{"n_layer": 12, "d_mlp": 448, "activation": "geglu", "positions": "rope", "rope_base": 10000.0, "rope_fraction": 1.0, "tie_embeddings": true, "init_std_up": 0.0294, "optimizer": "cautious_adamw", "beta1": 0.95, "beta2": 0.99, "decay_fraction": 0.702, "seq_len": 128, "steps": 4072}
Each number is 500 + 50 x the weight over its row's rms, rounded and kept within 0 to 999. Layers, rows and columns count from 0. Numbers have three digits each. The size before them is the row's rms in percent of the matrix's.

# layer 6 MLP down (transposed), 448x224, rms 0.0515, rows 72-113, columns 112-223
109:474563550448472438515501486552441479518445533475521486487409464543504497516536431418514518423483529506475538470431629435541591524430507550462544506477469511587540581523497512567526517459570549368534470447468552546493484540452423549517459423468525461588581480527543472451553453565499459526482494516510547458486436438486458461570436478428
103:478445468532480501493445526459467523584538486457569488510433515562484467532494485415511505527563553469486489553476576529553443475538541519458441512429455502508511468470506521429508534531535399514550491551491448473495512552521535524507500489489564574556497508558500494470478406536551516525487462553515380517512477513432463524413461578358
089:548534493552476564482389381462472510476535415494565474541502503513377572509477524443561531498527491512485514559415455442445462540516413546431500595495546498548512590543514524595458500493531448520508547420465480452546557626459532533530535447448532468404445471496620466495511459524546501484492451424574454483488432416466470549495404472495
095:558452514445455500488529499542501475529521541529487546459460519430520446504515463525386517453517459535519525508547484534546503551505505456474629468534549517487529484442548442497506474505592506556418491513456524474541524510419545511435491477529454559481511600494498435567451495492475494447415479515571528432439582554458458431476603519603
095:575515568482508409422530552482523491464511362509510393509490569513494433512506560512483479383501513505476445514413483502435529489404538635457554504538587615393512480483465534493538463495473473552474543467449560416502487472509442559571444422515544454437544472477425510416480546466464502496507515441419458466561503420468575423562447477532
102:493450495448468467444531466455341594453535459533409495491458462514465584485444409450520559528480454519551486540549528597521467520554553516513559527481489546472541565518526455517497567527495399477446503434447574578537475555504561426427549466451563419496462498505465600569522518511645515520513502418548480547413593492495555484579443586475
097:472539530506427367492526466468483476526468414468474412472518505442502454495529533533533499531395592444497458533527577427502459443493477472461587549643464539498472569492543506431535462460460447539546458486501500519520523550560534489368538505509549515461565341444526352469493554491506415612527517538514601445463539546565513442509445506373
095:474495457597457461501484525479510476611457430485513474631544566495483487489487484542478479485560496512423443504499485525441429482551520510517512517554390524542458522520509592497563429431484542498529508542555489459503523468467435500502555475445420497500556492584483407540467469537470409536546582454535500422552449426596507418413378557534
096:493463540435540540496477433497435501513479483477444564478542507432429466589509588497484501400484483465460507518537506453528443501428604513495559615446433556478489525535506494457554470516453506508483496502538626519600496633530566475513470458470446526497518515450490508476566478546537494531459530486415488454420486479496434378540451550502
101:492543409505477572491545514397509581510534511433379455406473529498455578503508479506392493501385432503509533503575539463458523504441538478416425457547490471554490458583447446437380487549535496518546507435495466488544585477524480494533457521504509511597478572490599512536576467517597535468444499544502469362450454518493477476508528432616
106:472502470581506473459509419574547574508557540595443479461413418497485547590476516532543413545564467494447532437410540402443479473449452488499551518494547496473432499539399492487471490518517468532505506455514487393495457493472460446437509453583488574447581529443542450578568457406467542547505500531425474466377493521563526471524602496520
097:522517520523453534460534475483628531455599507516371448584508547473462511506528506472488516564496491490511611428427606372517621469484546507509501484528535497474490562478479545495528506521441406519491465470514513517559528550412568585573410534505458519493496438397535443615498393550491422450438515498487559513553465428545438507504439524503
111:429508594448531503490561507421436427469472528498503507495430478599445486484544497467486509539456497445568490495504534528524484515538526490501435546529478383522540503481474413473528491441480576552454493560571538514460457524456508476495480487511492474475507581511508567496473539461567400540481443543586638450462545507359410529513470561524
097:463523471483418414565467573488538517459473452389556439470460556365567398559492489462461490538455452478570492429433433535588518511535457463442608522537516573522479514577477560436461534502500599511490586531553479545514583458505440529409436430461547474508539531522522433491551521424417516499444499452473538501553588491566424549574434481528
090:471419456532540552576564598494533559461556402461492489524503516452537439508601410508497551571454470432483448499497620515480401507439559508431528548443506556538489504523466512505439539524487519441442557464530525456570474519481431517511482493501522517506399465448508549527546477469443577506487506447513491520566570547491485466515534454479
104:442582500476564431423442479442467439517456532387559413512481628509573508447491485525511464479535400516523544440535498473530535394477535525502472488588460508468481453423527471475575477510456465436493473523504543484409453510501574505478403452545471508533376517469501543457490530458541515540535404488450471510488590520416495573439451501442
108:477538468540471456521522492487519496567594538424404521506535523527468475565547582545451559477460527541496589548508464516458476490470590586439361476490568553362592509531480530538556497452443502535532558529509551432528497519585534510466433501471455419517500492511570512405610501539538537446464460524525466534557426608453534486512520420613
115:435493520503415550465439486488491527526503472480497555482492506448460435531565546499477543506565612509411513540502485501494528502484534521518451568455516567491427385512480494485461593492497543413546472464564478518533430399510421576483548433489533411475474557437472432520569531494467472542426433504456466519512528586437604524507452471446
099:533514444495496491562469514549516513451584591493546501587501508523500472448523440603587553484405505488503579584499498471526518420414440513501455477545450470578497413562561513527573417505576496413391485545438362560528566523538539497500444463516474484512500509516631530499510463439449622513517447607511507582473515455493388530519516450478
082:461462541479516382547534512475496513506504402444520471494462564492450461502592514455517528365505508550531488481587465427528462547453554491414470449580531650503542526450604505529500403554544470488509533461485541544490493528493506465524465506467514505561480551582463516469467512614517493575559448550445442449491513446498403481583384448538
096:455534449586546447516496496492610585493473563525497589550518559478488548398503449556553456492565545518494446497467486516488489576473543527464497514495553455456500569444475537542562544433453404589493417447530352525473429599483512432482508542387509488517574456480530531476514512467517541533516444500469463566553510525501534547498553522603
091:464465521446497528469412598490468490572468486448560562503464510537461403375491535540512536507505422469644510490455574460500429557509484437521463539527459529422507439512528496499543471525523434560567535483578443517548443562514601491481463505387452442527470467490489473485510531499548514540525590473438511466516476516485514585556523542513
096:520500614548448562487381530521490556446551462546457534572453516498371558519533622463534485523494597567428541461535525490513530531524504410571583549566549514489540510557504446500508453454478544508449419463558440468608568541444532456526548513528567504490448571551486481519471492502521530454471560435554482549439489482498481526526508355514
099:484510484486423487337500526528446404455547556533588530585462527421521488500487485546577503397543435495509566586437473540404425429561475493488527393533530527432440442450539532474405514561605544531487431529489536470516507473427522475480455401491631514465501562544503522481525540483517473413475454529506513459535481529523431520515522468519
095:520573487469525555519499527473501459462439519490549501518533489626491447456466500451481578412518491569427456523342524497518494574522495502485494519524542524519450475428473384496480519514570455533545395487500452590519484552618382521458416508606519530541458520501490472582446477385492461588588557505548493530585552516490505498403563553504
114:461492404556526456498462586472558437518434454609466501533440534494567487467475438516440402468488553484597520483502370565498450459536506471496483578429501584473530487414526532429443534495396589647479474470468507507520442566532491532499581423409498518463568538482544454493536468496449526434498558369518450583496550471539584477487618511529
104:569533481549476489632524461613599511553457593450563497450481486495571484509482558581491433643450463508492531485499372545484546454463490487580506455461487485553500456477466586542490493492555541515513480439567496509454477546508543471494504471578413446484466491472507501535585423495463473531470388483563532564501557523599458433458453575451
096:534561465450492557479419439571480483398480460489390509434508411426486493518609426516532533516603514526490516472426524552477485479466463491427487497492511474511486531548395488455455469490362525469428514515474560505519545414449589456505584550486514548579504469466514510482514488466477515471581529487496476522520423501465481496514563512495
108:559478536453558542604464509515559570472486474522440520491482492532513566533597586528459425488437495495489530404497488515454579617456493441570534544419543441497390517544447547503571493462443534479532553444509484459486505500552485465461446586426435401485503491406533545560530520467487582449473455522505470497551509404497479582531427422512
103:479330565542450450384505621490533492480442491482556423494574383557553460438528508480491501583497414487536437527418439450543591506578566551492513489556442521516456492584506523556515528487550534498501511455550661391546393610546481494544539507451565518535492457600429470571533475513453528469527544480495495426529500437567444467505497500468
102:478545457554567490537510514487504416534468549493531521594497581572583455461386481476517474457562480525502424529503350533561570523531505559517447465468497536512386484489532518483574508475512571582456507470420535499449508491410498524570525396508436481600619492457505418449455534488519544464521528526499398460515417467503624526438550454501
100:523467630506546512497533457498493429423549542460508554455493535436452469512584548494498548466547509527451448527510519472594561503427467455504490469468478547499463569542404502544396578522555459401528521470482506554551514502467440535527581548496507552501521597419443468585414559478480458488485453436521559452534582464534584536603431551502
092:435578517499581497493526421499517508576471546501436489490478507532498511516439530560451572484488486612479553489498539516533456403458368519472443510490480534507485490457592471469464604462462486485423458667446566468529466533508504575523482450575463500515446586374487519447515458490457477448523497496523507512481476530516546532547560461449
105:511539518581522523552468474588553521544531368409464485542400558569451512468601481492613467497485459443560533484570529564476622474510497381395516431512477507480480579435500528499517464536494432474564394437488503505459510470529562479541552506478557420421454447496537507573515603538455448517422438509485518497466580473499499525440417544543
098:479500507504403487498483508456463511451549371472536468451501530409523434419521403417562408503508436526582423528555508415566498448463522396492583562446447538545555436548531444490535480505401491507531573552492545522527499517453492473465425475515515551450483534502532530543381528497522504466434539449465509467489479445479494466460600478478
097:560537524489427395628497424431540519480437519493520536501550534395547494454518550561457498467497452530434554418473529457475488427562479432462543506451491483480464474397513497436522343528537557477534524444445501486547400451482448415427455494548381548440525512508453527547400557493482509438539496493487531523475435464553456482427474531508
091:537491566491468520504449492676493535489569458474599522521472510598481459481525535512520494527511501460446487544419430473375502515564576536553485490527471499542485440553525415570539565616430492445397554440529498504544382518415506455538549512558550485446574551527497444461464530497456579477509616485482422505560464538487482476325541441506
096:481545516557487446492643509456391487498482463511539488494456446545426546506577505500509534433481447582524469443400508542556446562466648491520543455401428459497477514426505428557479519531497460425471514574516455482554551508513475499484564512464551530467449426483587597521550528523522518550506524450453586502500460482552475497375485420533
116:528526553510524484449556498514336404520472553449546550500429484457447478469441507547375534510403489460591521486454529476490572400357466433452421498609454509472542458469449530413494529617385426515579508523473521528499544503511497514452478484515497468435486498483545521426461453602537477543513528515499462452435481492423542441495485564462
089:443517571397500561462443509506529531538560475505569536540437470419511510453473460529555527484468414480478430506513524429422484398434484491492500456518583476492454469525582414600432489404432452473528397457549494473465476499518548409499449529533490548451456525545425429547519510516541524528439556460531361493628581571514529423471474506467
079:462477437521515482469548554521547521491556772517475500514549487494642465454468499434478522542480497462555492539529445571453492489444501489519444482437545474471530442481564589527446523466555508448531483466441440542498435467427504476539487486550520465554544528474538470510489512446441528520445506482528400504416543570472524556475631543496
099:501506498418486587467571456480505512550470341564509580513491567511497422527503530473514418502517473509590497401538474290442527535427460494514627475446499489489536560501573562548477524538429515480548493518536479494534413518505461455539518507494455443496461446481449450476525408537406454482583528505457501430501449480506555495435371487526
# layer 6 MLP gate, 448x224, rms 0.0591, rows 73-114, columns 112-223
098:487448554540513601498461606571521511620521497461516449586514531558468567487565447485493429561410484512443434486524429379469436481437483483453475467441432394495489437434582489513526472510471547463576491606464558470584559546459515431560494489481435445472470462499575518453449476474493495525457487454471445405474426550449554505500531490520
094:593591494471450480468514491588467472457486542502489449600583595534526507523427480567482490435443511504512460484481428505431522423586500547467450465624450564455523458490467467514517426527469411529517442516542567480587528499641501542543550458465449525509544463562389548429558447503554504565555435449433509495527454507468445598486487508509
093:532519525416467540512497520507530650533607423478517493529503487480527509482467568392527488513470517484596527425491493566383478504512455514538470539510484521538478457606555622430480522445570565504440455497540485527458504508541539499445538504572504591509509444467527530571494527581435456549541521474493566490479663406485463569531475445408
099:426451479443587542587521500534502504414547549497458398547506532505508375511495482482461452465519462612536570543535562355490469414541520439496487508555482490428550550531454558524435439504496573420506539459424542489564474457508589392462479462500506482515497483449395438479488503539520552507473491530429487426554483477453583446528538539479
103:454569507509487508567547455516476462540455546499520465527536493498421477486467494592510382512490587468534505524335486580491492496538450480565461469445539544563496549456525571567476524490498567455468478592484539534530550450504549479535519440382513518466500510507501474444524469578456466501594525524496554487557491484453455493518545509515
102:529542460498500459555579557593444497519503508489462509592549497457492507457499547523431540460597570483514557438425442459483511554527475498489495481415529459470500412562503480528557547488606550459541498566534580512390535509480529495575435473396500525462488587547534595480582505515306557486517528570515504480503518481457498566491566486551
099:490628500454486567512422502534495508506515542522503512487435498471505519518543510472535555482453558417550515506478514521478600450417508501516490521582548487401573413532401478556528540549595458490462478501446472567516413479565516471506449567493512486491475510436470568411504506469456582524596627553488494469572631509513441526627605516532
098:526407594451512457522463445532456465473447450510538602551468529534467560558497583417546543476465483565588534534481538515428574608482529460523546503524506508493502457469483488444552508503530543528522521526518418465531504478530439539594352495394410488464487436505535465533496424521614484483464477486540518556500530572500471443367527412511
105:495518457513513474486600543548441516488490523480559484582528497542484445470452509484466547423524440478536559510597484473490589447507504561482523542483478581437583554428474553446481439539465497561530476626455527519520500501530554430527532535430449562516525421522631402411521512450512559481460435441516475408435581501520518487518501573499
107:516473424516521546503492497611495492486551537513471426492331499526515569527489489454510571481535564463527482447447533541436519519413467453579489458440483449547473440413524514514487558484458499441469487494501506459538499478477487407443541475615458526483493471530507513417525491470469434512627440491506537489424471443541448437500573396504
100:551600508525485507542567540596516423461458449447513432594521515428491416429536483497499526528566490540494602522535519579526551509512546494505460585499571504532502439491561502486457550533514577527541502463501514500487478492483473545536449532440420457452623425447490457396497445454528467617495551417511481491497487530529507551552417565429
105:453538569483487488432457526512529449489430451557486596520533556520399520555490454417457391558515493483518560514499477521529491628528549507477454559541494407587529501493493500461511471492500517508494516566489534550492438560491527473582536482476527505421507484564568496479482486451502427539517541542468598484469487617420403531542454537490
099:485419519499542435488541487441496486569460535509462485567557504523521651544509478607526430464484546499504496547474523427480364495499432462462473518471441411586507509579588513578478530469483463569553538506490500470520565472510506450497521505433595501532569401544445522424455603546589455558508472420448495473458456472529498484512413590462
096:591536527482416472502608410514495516608492532541444511559438492461533482426411530473555483464476568405461617480546463512474499523465443539478510470500483441585572584561509423524555578470471469512510464593506497568576412504518490447421462487464572510497540559471542493537374553518493522475451430570500548448467546504608545568504445480461
103:373525419463493453457422499484590448525386506556541450539462560525553453582495534454365500434467524461475534508526575507482599554499403417579497561576481499442500469486612597561622497474478548499506508421442440525472478525539543486564518502439608574513420523560431494507541520556490485526474490582563484546540541470440549527478449606583
093:587593472487464513505496482451512481504451528614549507408503459431537435462558418460459511498501452554432522440582500395497549458502520502579614529529495489629511455444490603518538529480505499474433483461504444516512564468453517528501538546539507604513477481446431528468461469419470431470445491366506535506484501378550512595524486525422
105:430538435560428561432546493540471544519588557598509507421535470473479525474547585523475419475542527557520501539440426496417540503481479396532521556493510466538498537567520486513493461483543477405446429556572541462489545570540638543532519432491532535531550451545534538481535459475462624440532480514385418499533515504412511548595523597534
099:447437448504544584451510509484481441458466456474515409522440510535513495365495578449437429497487411526447500460430501534441376562497413426629552424524519517453521505420615523472484515534561554587530522514518553435470433529556484543545590359487539469453521532553486475527560544495557505424420553558582545482460587485489492569498504499474
102:467625511444569563512500512534506437441429456516588540515567521458455466458481392531488555552411423509426497551451518482543575506589455475587527456581524389480560550506533555497542448546482518444490406514569461558479450414521570518579563569400465552501506450501493588505529565486483484482510542393488526536510467527472551528459521462524
095:561440490476511473532435579491459466499619483508501505457531432420512456500433529437503531435539518374546501508570461499459514469500381508545520539553394608538534529465486535457467517502582489549474481501441426438529514457538470514408570562557430598568523477513454489523535567529521520552476446571453468460482455467512426493463495482357
097:478556491536515461508576621408470487434516467565605568503448511504356505533474452484465514453532557548466463494450503546589469458522446525517475435475485571541418527493464586526539529524519539456436395560559543513445508579438494441480527432469605523482587406469472511482456585464368524498497469501485568538558570405454543444490406511549
101:513555568542498564542522374498556532463502508504505573488584468611484502515521478465494482491557497435449465513493500556501436508499520457594601527529538541464490517561486561423560501474525485460480421536490467516434502502592489537591571417514501499362403573567478528446519476511561513463446502458518475400439522561503551466577486560470
097:491559477539552494550496516488480526517517509521496442495580554480460522589557466328388465594479472542505490420579517450584495515598469531482478547607596486549551481518526515548579430512447554482612485554485508538542551507460496545604501576474425605520453477488466520405544542527496486512562583464514384516455412498445509510525527514491
104:514657603422497410497476470492497490464494523494547515468430564514367431480443495458517495449519505561520538503467520436491462587445475518552521523388413440552370483464530514487417451570534558461491482483548527523527475528539450455438449432550470568491505511496400500465439547454490420527524530401579423476559441488416556508479525446546
107:513548525443586481475492506482528481414487482497595624487423568398576520420499524479490497491593572447538511499500528472470511542453526504507544472534457516547647427448637503568509456459528500565580592559462448503464495470506500405539497455445508517489498506514564507434536532551522524551512415532441536482537517425423581469540550574484
103:521476529579467454619523460483532507467492541489643515497451530491511571517445533534530552611427537521495493503422465515447608525469475436508526447522512461458478518559435501560510480533473530481607520460546460490441518529478438466509580488533440482417466558572511502477520487473483482557482474468467492492540556508428543511392592542456
103:587498428619464424506548421501550406539423534457563518469561550523503482456481542507504429463483490566471648426513407406442456440454500526480559513518548526534572471553460549470504495425582474542529547567558524468534396575563599596431485486490456520538567456519549523519494466531545441425433428571550513495462583521475500522546425540515
106:484546611489529468523541478560521478548597514485584545503483462499564459512488502559456464434519535495541465383544404511424488533502466442500414578452459414523466514468580500498580526510527506546568515482528528453438514541528480496548504482497458482483561473496478547548405433441421497538548468466388544473561610535519471505488479546495
105:513497487495460483587477414509477529482611517433463456553484466431458587476473542470533524423510494519529589507482383454445504450546562472499575545554565567559521545477542450549507490406493507557489406593427497534546514591517475491459443540555525532474442514478516468437577584514460522462350407460493468472605548457546515449487533539510
098:540434482438458470435437487537470548499482553571500538518580432453511500554548418495445527510485562517495564490531582511527397514515504461489563607571504494602500533528506451556449431514466545469503438503475441428464408430477465435485561568522534546410441540485475549559514475483484438628544408484486671575446567362446470477524510448563
098:512611559486397530494495486515556557480529416440407490538468509450467559544494463492479537574575536579588514580526484479527548496401547570480459485531448499483528515557524452541488523512560441406521477393453489499512530504470521502516528517477531481471439562534497439487474457451488448566423503475505544520503535507420569529535548534493
097:546506486550388491544409552496459542490508538501533549436503507503600463463559551479513482543610514435449485494568522519499491544509613446493459430464574479439439472424503498507535568485548575559558493443564413630484610510435588503512529474442542495491551551542576502494606595512426543515430495499512469430501504524481501488468514518573
103:462483442425507515467551507577480529532478431365475544480408426550476463491463583519493450575440575431498523508529443548524489522435540455555497550510525548450501552534531512491549500544520460508539488432509481579546568556455513474474546554535557464540523558400536559485498544505521572600464562498403534521582471443561510512477556583562
109:503455401473465519357444370472503457521467594540541547481520448473495572433455576565504554550474578530528414485574516507533456483510507424482490520464497529541467487438532566472543438479483590377482464552457570435467507442515531556403525457573454532432487490608549487576518521592519522488440469462461528514448511444426422487559473421486
091:539628484517513514518419566427511576554484459447530579497543514572499523465566506382555502372500494542540517459561453504573451520473486479514478503556453459471462474428510434527496432452538608408459570448414500518538506536507467513461508487528570434439484582500455577542535521487536543454482456492480449530499501554536497528531527524505
094:470472547488452461548511542399550474508440516515431456500521525456503554542413533471537480541533456435534450573517483440438486555483569526482556482491537526454525537558540498474580564535468484476574510554417450534503528414559540522414539551442487432494447469442454495653499391486510479515666463415535598412473540523537552445539523571513
101:505497557511532474525547499547475480496444478446565448459429454505493466429472462510516490428531448497542537480517487536492496468418572521453508534508481505463475517455516493401450475550487452466494461410494585410528483481483497481489438564455501530501518449619517583378502477426501511519489519389439516535552546404514624411466475580449
109:507498531558500539415425566541507520536477481515418494445531557512480485481545468427449517592535533485461512479528589451535409527559573418504553602544420527438477523508431455549500523618584514405477422523603540462526550595542539442458491461506460521533538550573506445469535423531440555518513496443445484488499549512484541486470474502468
091:483549570458581526485455483475428476532515506498421446448451516450560531474465444593506538499545499487500398481452460478419528428472508491427494449415512489494617500535540492537527470397500522484574496506457451477456518454409455456543565481541533476513466472535469501510486505489541443555587502569491414421558420505572456554374503497525
104:495448425497536382412557410506534424388464645523466531526422416426551500566584507534407475452443547597470540407458550444531531402477532612518463573500427447408496527507588502566403486443444518533544564507532620458478439408547503497542489564528415523529517504498459565511509443467554441510594497438497537490559541531496531417497544474508
098:541527471499552387465543544497448651490582518546565479552633580525458491543464583573495528504488460496468456567511465546552556508460565545451531539529468517519363493431439589430577488493474501467489464467442519567432511503402593571467518606472548551485439485498558588493481481464555521498535455479533520597485523414393483447502504510464
096:502553388577473588469445476426522447535412444560334473517515493576494438516553549479436540604472591527517521497526554571578498580497467563509529504439528477481498498514530431539484505534611521450493486508461491503374502416466567511511493559468478502433573436564468457503543520454543539493642573504421546500464516379511527547500495535476
# layer 6 MLP up, 448x224, rms 0.059, rows 73-113, columns 112-223
100:512510427544458461476506541604426537460488518452430474455570499503391549499466519589545475426477501455517475397556505542424489496492481537532458450500508547536484423610532488499519457600458530456496413524483470472481447497488599499457457493509457535480561476499608542477487524480504470480560645378504506507479543516558457435514571547597
086:486560472489621460537549495538520432576547471444440554480443578499516467536501463585435502542530510493505537490469532576601484458526563514484462501500420493475477439525521500419559522570475490552449439545384481523462410473511420432574463564534530485514483591411413567489488537419465473535490456423472536538469631596537515486431488508407
094:491444480584498486403489535452390438464525542379505457507499473503459587554563446530560496613434485446491516524414500464517514490475467520508459492514483559463515570513485552559478474496518519574474626521462556426480443551508549441499448563648409451458544470588448556479526521478500510454584480483569527532537546449491587557439453462415
095:477546483498539476535518436488582557474545533451538511516487457498528479471558400471506488554494519552448617520488507507665445493571432499546534471495514455494499492516529481546389618453522408465527593526571473495511438584493460387512569541514445444497471577427545536537560445438538496522477455548571574449475553464422439498501568558540
106:524512480514518474493573620549503523573467476480509456527521521578566504547514513501601471483486483481487459456488442497535492519533481501491524467477518575408578525479493506433484407553562537533497489513581596432509501438610541439497457557432477531521467524470519452465445511521439486500550527569493457505452456511510493370481453565453
101:516457541501407603526513612584458488404580480595504527564504470558506468385497478521397524566489406591497406532530476536443537553513465515551430462471506442457491561512475429536562458542481483494445525515467515458433476516607606473470495573410410514543490542456523515486435506455512537460464496472531445468510513533473539474577629495529
094:523573548432452501433427475509495632411552341449497623517515488478589583520475566480564547403621455420581398537531455541525622517549470563514464500407571469523495528436448482488453517504522488444527441418518447500518495543511436425484418552506483485563443611472521444474528494434500484471538454534589526504543449559522528509498469532441
098:414545508522524549515539578469518456601465538454409533481475550618527525448474478554592472569511501506530406554439563465453541510560465492542491478493532495498479556447567525576553508448510565494517455517471405453485513394444392428534570496602568537541517526563473555610467616476504456499498449476554452541477491507545491521483449528483
098:517388484535505524565436562500368508448479447506579503492507489525474483524443549413621408502524538508505546489476420493431441476466427563490557559525554391516462493509471591599596425489466539524503558522517467512502438577528486494511416458520476478461568427568540465448583408543418557463544501495552538551564431514454477470533510496487
101:614461490451482525480424641347513528437499530437585515585474490539487486487536414517448465520454524533456493456485518550496500485488477502492555461444393493464498504520531655548416485474493500465553493556524529455414517429490457464500543485447525502543498496575385566414460440516435475488479475426493512436484551461487462525455493458566
094:455549501470525423527519583449451510519470550517516496538494454566535565410424535555500426486605541561496471510512437555558496564420467452497539559568435492496477446523476422457531465545490540596484552540437503541541528498592523530382523482471473496469492532488577541454511504413535509570446534507534473390461524445515501505508597553552
108:503465527483505446472502490401511517556540485510449508454445542483563651480569508492516436540487500471487479456489651580483476529537521452534541473516400535466565403453507477520578439546437424426516474508558423569487545554438514510497506452541505503565454507543477526594522486508476479483520487498507511481447482482426556552513532560535
097:506471474458529480519508520524376526505529463567566563530475479560507492550415540504483504459521464481524472561557505367504601470456585391526484514466610434579596478479407473495540542486617403467491448492486507503554472594513512558505460501530437388529558496623525474513391474528556522546484558489541431468615496577492473507480481528514
086:457608579442417446513425496590473506547406510555565453452525435551497544519482457492411533589392530476513497474438462557496591501498449480520505426492516535581521518495555552499559419388519501548559509535477554494440547490522553419523539538507524575461648608511479502522485521514500470429481530528489606461462498510515438500504497490566
106:512450481481420488585601431512490624581451445562598541558496498423475419423407526515553514444611587543444455569474481553434594456535487475419452538435482462529490473528476485390469429508468425561506518476482526544528448475534514447486508515465475515543463478500527491553523429460467481497474434562567500505496614546470506481565504508520
107:578503504524459498600523510498527433531479545541454551508537503484506414537514470540479662452463509514420603503547551582473433434469460507445477484500591499518526493495486518460460591461479441483520508532530524482507462467438420571542491545506552441519563477519453489584489551510539417505516497546588443475509488462609497494510443439534
110:569465493509548529501461530446475423458495488481579491498486497490569581457529551460405448514571446528489574425440551539560543459502575527472567452552480493440475415441566501505532480486474506427562522461590427469583458463593467415431486589445467458524534522452448495448480522472484444490435543541472509506537494546508491524538521456478
098:444595456485493531471490625577518453474490525427560561508508547448434477588487481549466539536463484537471506481506618575612501489540586491493529450458504520510453553527387583516395496565556602461444512510515569444451491485445497479535496470449477467492647449523450498612397545506475495418416589465520408491540529496513529440459419461604
101:616524560454460512540483520465507584398558433562516604496523632496480430476425499467550474529484486558555521499457525514474507462520441509492487543562465462480578576528546522537519634512523596558511540567512528445486594520523426459560524540504495525447461534474450560470536473468462496510470448426560578509520478472538555538453459543520
099:564515485473498532562557508554503424502425494499486547477610517493416416557483454483495552457431529455539514555513484485470452389473543497468494506582430575512432590559519607455580484529547524424584484428506584549579552375490392532499498442509517540491467499598512550601466460540494454510483437565514463560496508478505516519528525399448
097:507478516468492522495527438535556514502494447547500524493453446526548590553450480441508545631513514444511482538603434376508571526537507549473399566544510523550501564477457486407409540506484480461452495358432474554472550492484484506512489540620521573558489535422515508542479324570540516442497535529476477547444492550571477544544559446507
094:487462515521554541495472443491478445573456487493460432453480411537482464520466379442428551521503513449442471447510522440516541579480461577533465483527580450489456465458522510393467550420456456482435533556446517474569436527556562534473497477410449509466556517470525466446507443501576505490437449505516502396473495480576520529463478480473
101:521475544456511457571510508467435555465570542451535455581473513477555440521495561431509431475392515526507431391566500486522483578600465590504514480486492589553470403510543453433516557512462485422486528475510548543413543466470524566486489438477434478497524525500489501505511512543566449523597515557449498512494499515591463548544411562570
106:493384439538500410523541521525459461417573465567529427460492487477513505605507464511513573513490470496550554466551435387533439495494500473444385551466491491517496566537556529510509509594500510403445514434537534465432449452439588506418392565581499540518513593467508523489578547489459516477387556473563437494563553535455532521463470406455
107:450487559606507521459490481539460544566520440532456546535426523505446484571449433510423507518486564497499425504485502533564530476453474507453476520468492488561532461396498429446390454540504525540468456481463520508523521523420376511488466484570494509540384552441437468541520508578413475505556475462545576506430488462539509479387577499562
107:434485442508541600410500503529498471526551500524464539485481498488542470508481448509529549499504584521360553464527592512426495544431418416531515518560475513561602484430547389515490458562526478487516440426406503502556510501477575486581477484549484501474472522536430495531573555543417493437486601485497466462504453572508573483436535424475
099:464443530546551556472467529539471591495517520418481555496488556513522524446391483566476575451383443481430540556468490448502621463472486504481563452555527455455491538436508541510554583585518479445474542575475471458491477552549405475477356600520495488552524561514530579514529496498556615547553521503467543476420531502624546544498450542581
104:563509487536535545481637516471549556466515444480546411484686474526552448472457491499466564501441561550453571521559505502506515552500494515475522519546520569449506537575516446511526504476544486523499394472475601458482517463524458479618507570472515504496512572549527506489387517563495584453567496524458463555528459461494543451501479562516
103:425588494533526534496442467503523450508456521488530572566458585465544603474465417520513454522478487476517488487541529441570512478527498529547573419463453411522547549451534522431540450445423469465505604530452515529494486510476533531497490494555437467512528499581442459441426468477587469532566499576466515534471428520505539544545521405498
099:527410531407507506488460527502485576605555429539498542527541433473495551546535560403497508590480467522549458441546510394503511535468547548504503547563530515501489447556482456433442422410473514544497474567505411531505477523600440467504521534545547522547504433449571571524519450480524511526485485484578529591621533533499502393423490440495
098:458498457491458533455541495554461654468499516517455479506563485562471538529557513550426438492485506518406550476606553579542444495528513462529441533468561520573449454497453470439555507474493512552455486549441473508487491625562436480478407492455497450422446521545543553467505569519438504491520525523484500587480512523485439431467481493456
096:574574470492414494606493524464542502545390464439551561590442541485504460475534521510552506496472542457492478498581435506485493468607540499488458443538517530561556519564493503486585542445500557560512550531507532576573519404526479423466470491424496417475580485519473465595571541535480530599532484492583556462514520451509436493515411482592
103:437530539596560461480526487523475535543524528593455484479420474463523411462509563570542519471562602548545518456536480530428475517521562558553394458533511444500574511575602491607555495525470566484399470615447358467448511509638481526443462490428510502504550562410381487434534529480503468485591511438494485443553472504540479497524510450503
104:479500409552574503498445497452511470534510480506469462565471571506512605489507473511430556527500434533452484439497542485476562423486461439495426409482502604428581490442532529418450454506582535461528526559476529446502491520465568466545566426518556421577579481482439423470501474501461507464483505586543450513518508529510568493478519541535
101:550530488513445528541487498541473540652460465579496587476421465518466507455459496460451569507525548456490517520537433490405457534523521370474540549473526443511546427573426510515376541530509518484552438467491519497460413589579494503405569530409466534494529579407592610490477536484465510561448443465504493551420490580508498458419561481400
091:463550465470476482440459529441483492560500551558329575496560467471498518508489501453522440527510487485556547487668543580582513496476415452472481448525614448485501453476478520496485449434522486542501548550492529528461566463593535536495487492451434483521352475543562533540564448494613471536452407509477531543440455498505515562687493496491
093:487522441468608499479557413521485567408399512496458574466453488451464478488482527467462418582580564363486496479447492492477530518528463591462434514455419492505454463543536505448506521501487498611455449485491498492478518539491504490511452508519472487552418483485532485502514525515439436468461516523481494514471492517516526605541493518566
101:530563458494562481531591574524508439465425505583530584477443543463502436508493436494553458465473480533551567458490487493551493481482468502462494444566489483530539606537430515478442387390573595516501499485481579503477395447472487553500532491494498536478648433446553499524442476506488538553534549485508570456517471474520546505518480444549
086:507439493508512450518600546566541477359461491458437480495447550524463439536467526423451468541498528520505494501499471494567591489477475433504495523500468478504571439441430481575552452516530439603513511589466534480436635479562464495544525454555552474494447476444591501441459583535477501401538552478496513540402454497493401548506557571441
099:476552555514496423449493464501507414479433655531533530476425498544538516491578454542464452486487477506516477390405532500496573549464510534499460511510452449483479500534563523512526472514533557500508460516560476488466510409547585454525627480425378574449555446438460588483504447505547455485526529423527587478692430491499488390520468423545
096:519473528538583494529521545510486492476481463463527456508508533431526519400513469499539512481415560497511506479460549570469512539539479496509468556584526486448438529460395478428509483593583517459395535528482547496491520508489559518499513415538508479482621567473439542581554394447494396493443512498584519529389496540536399617465554591536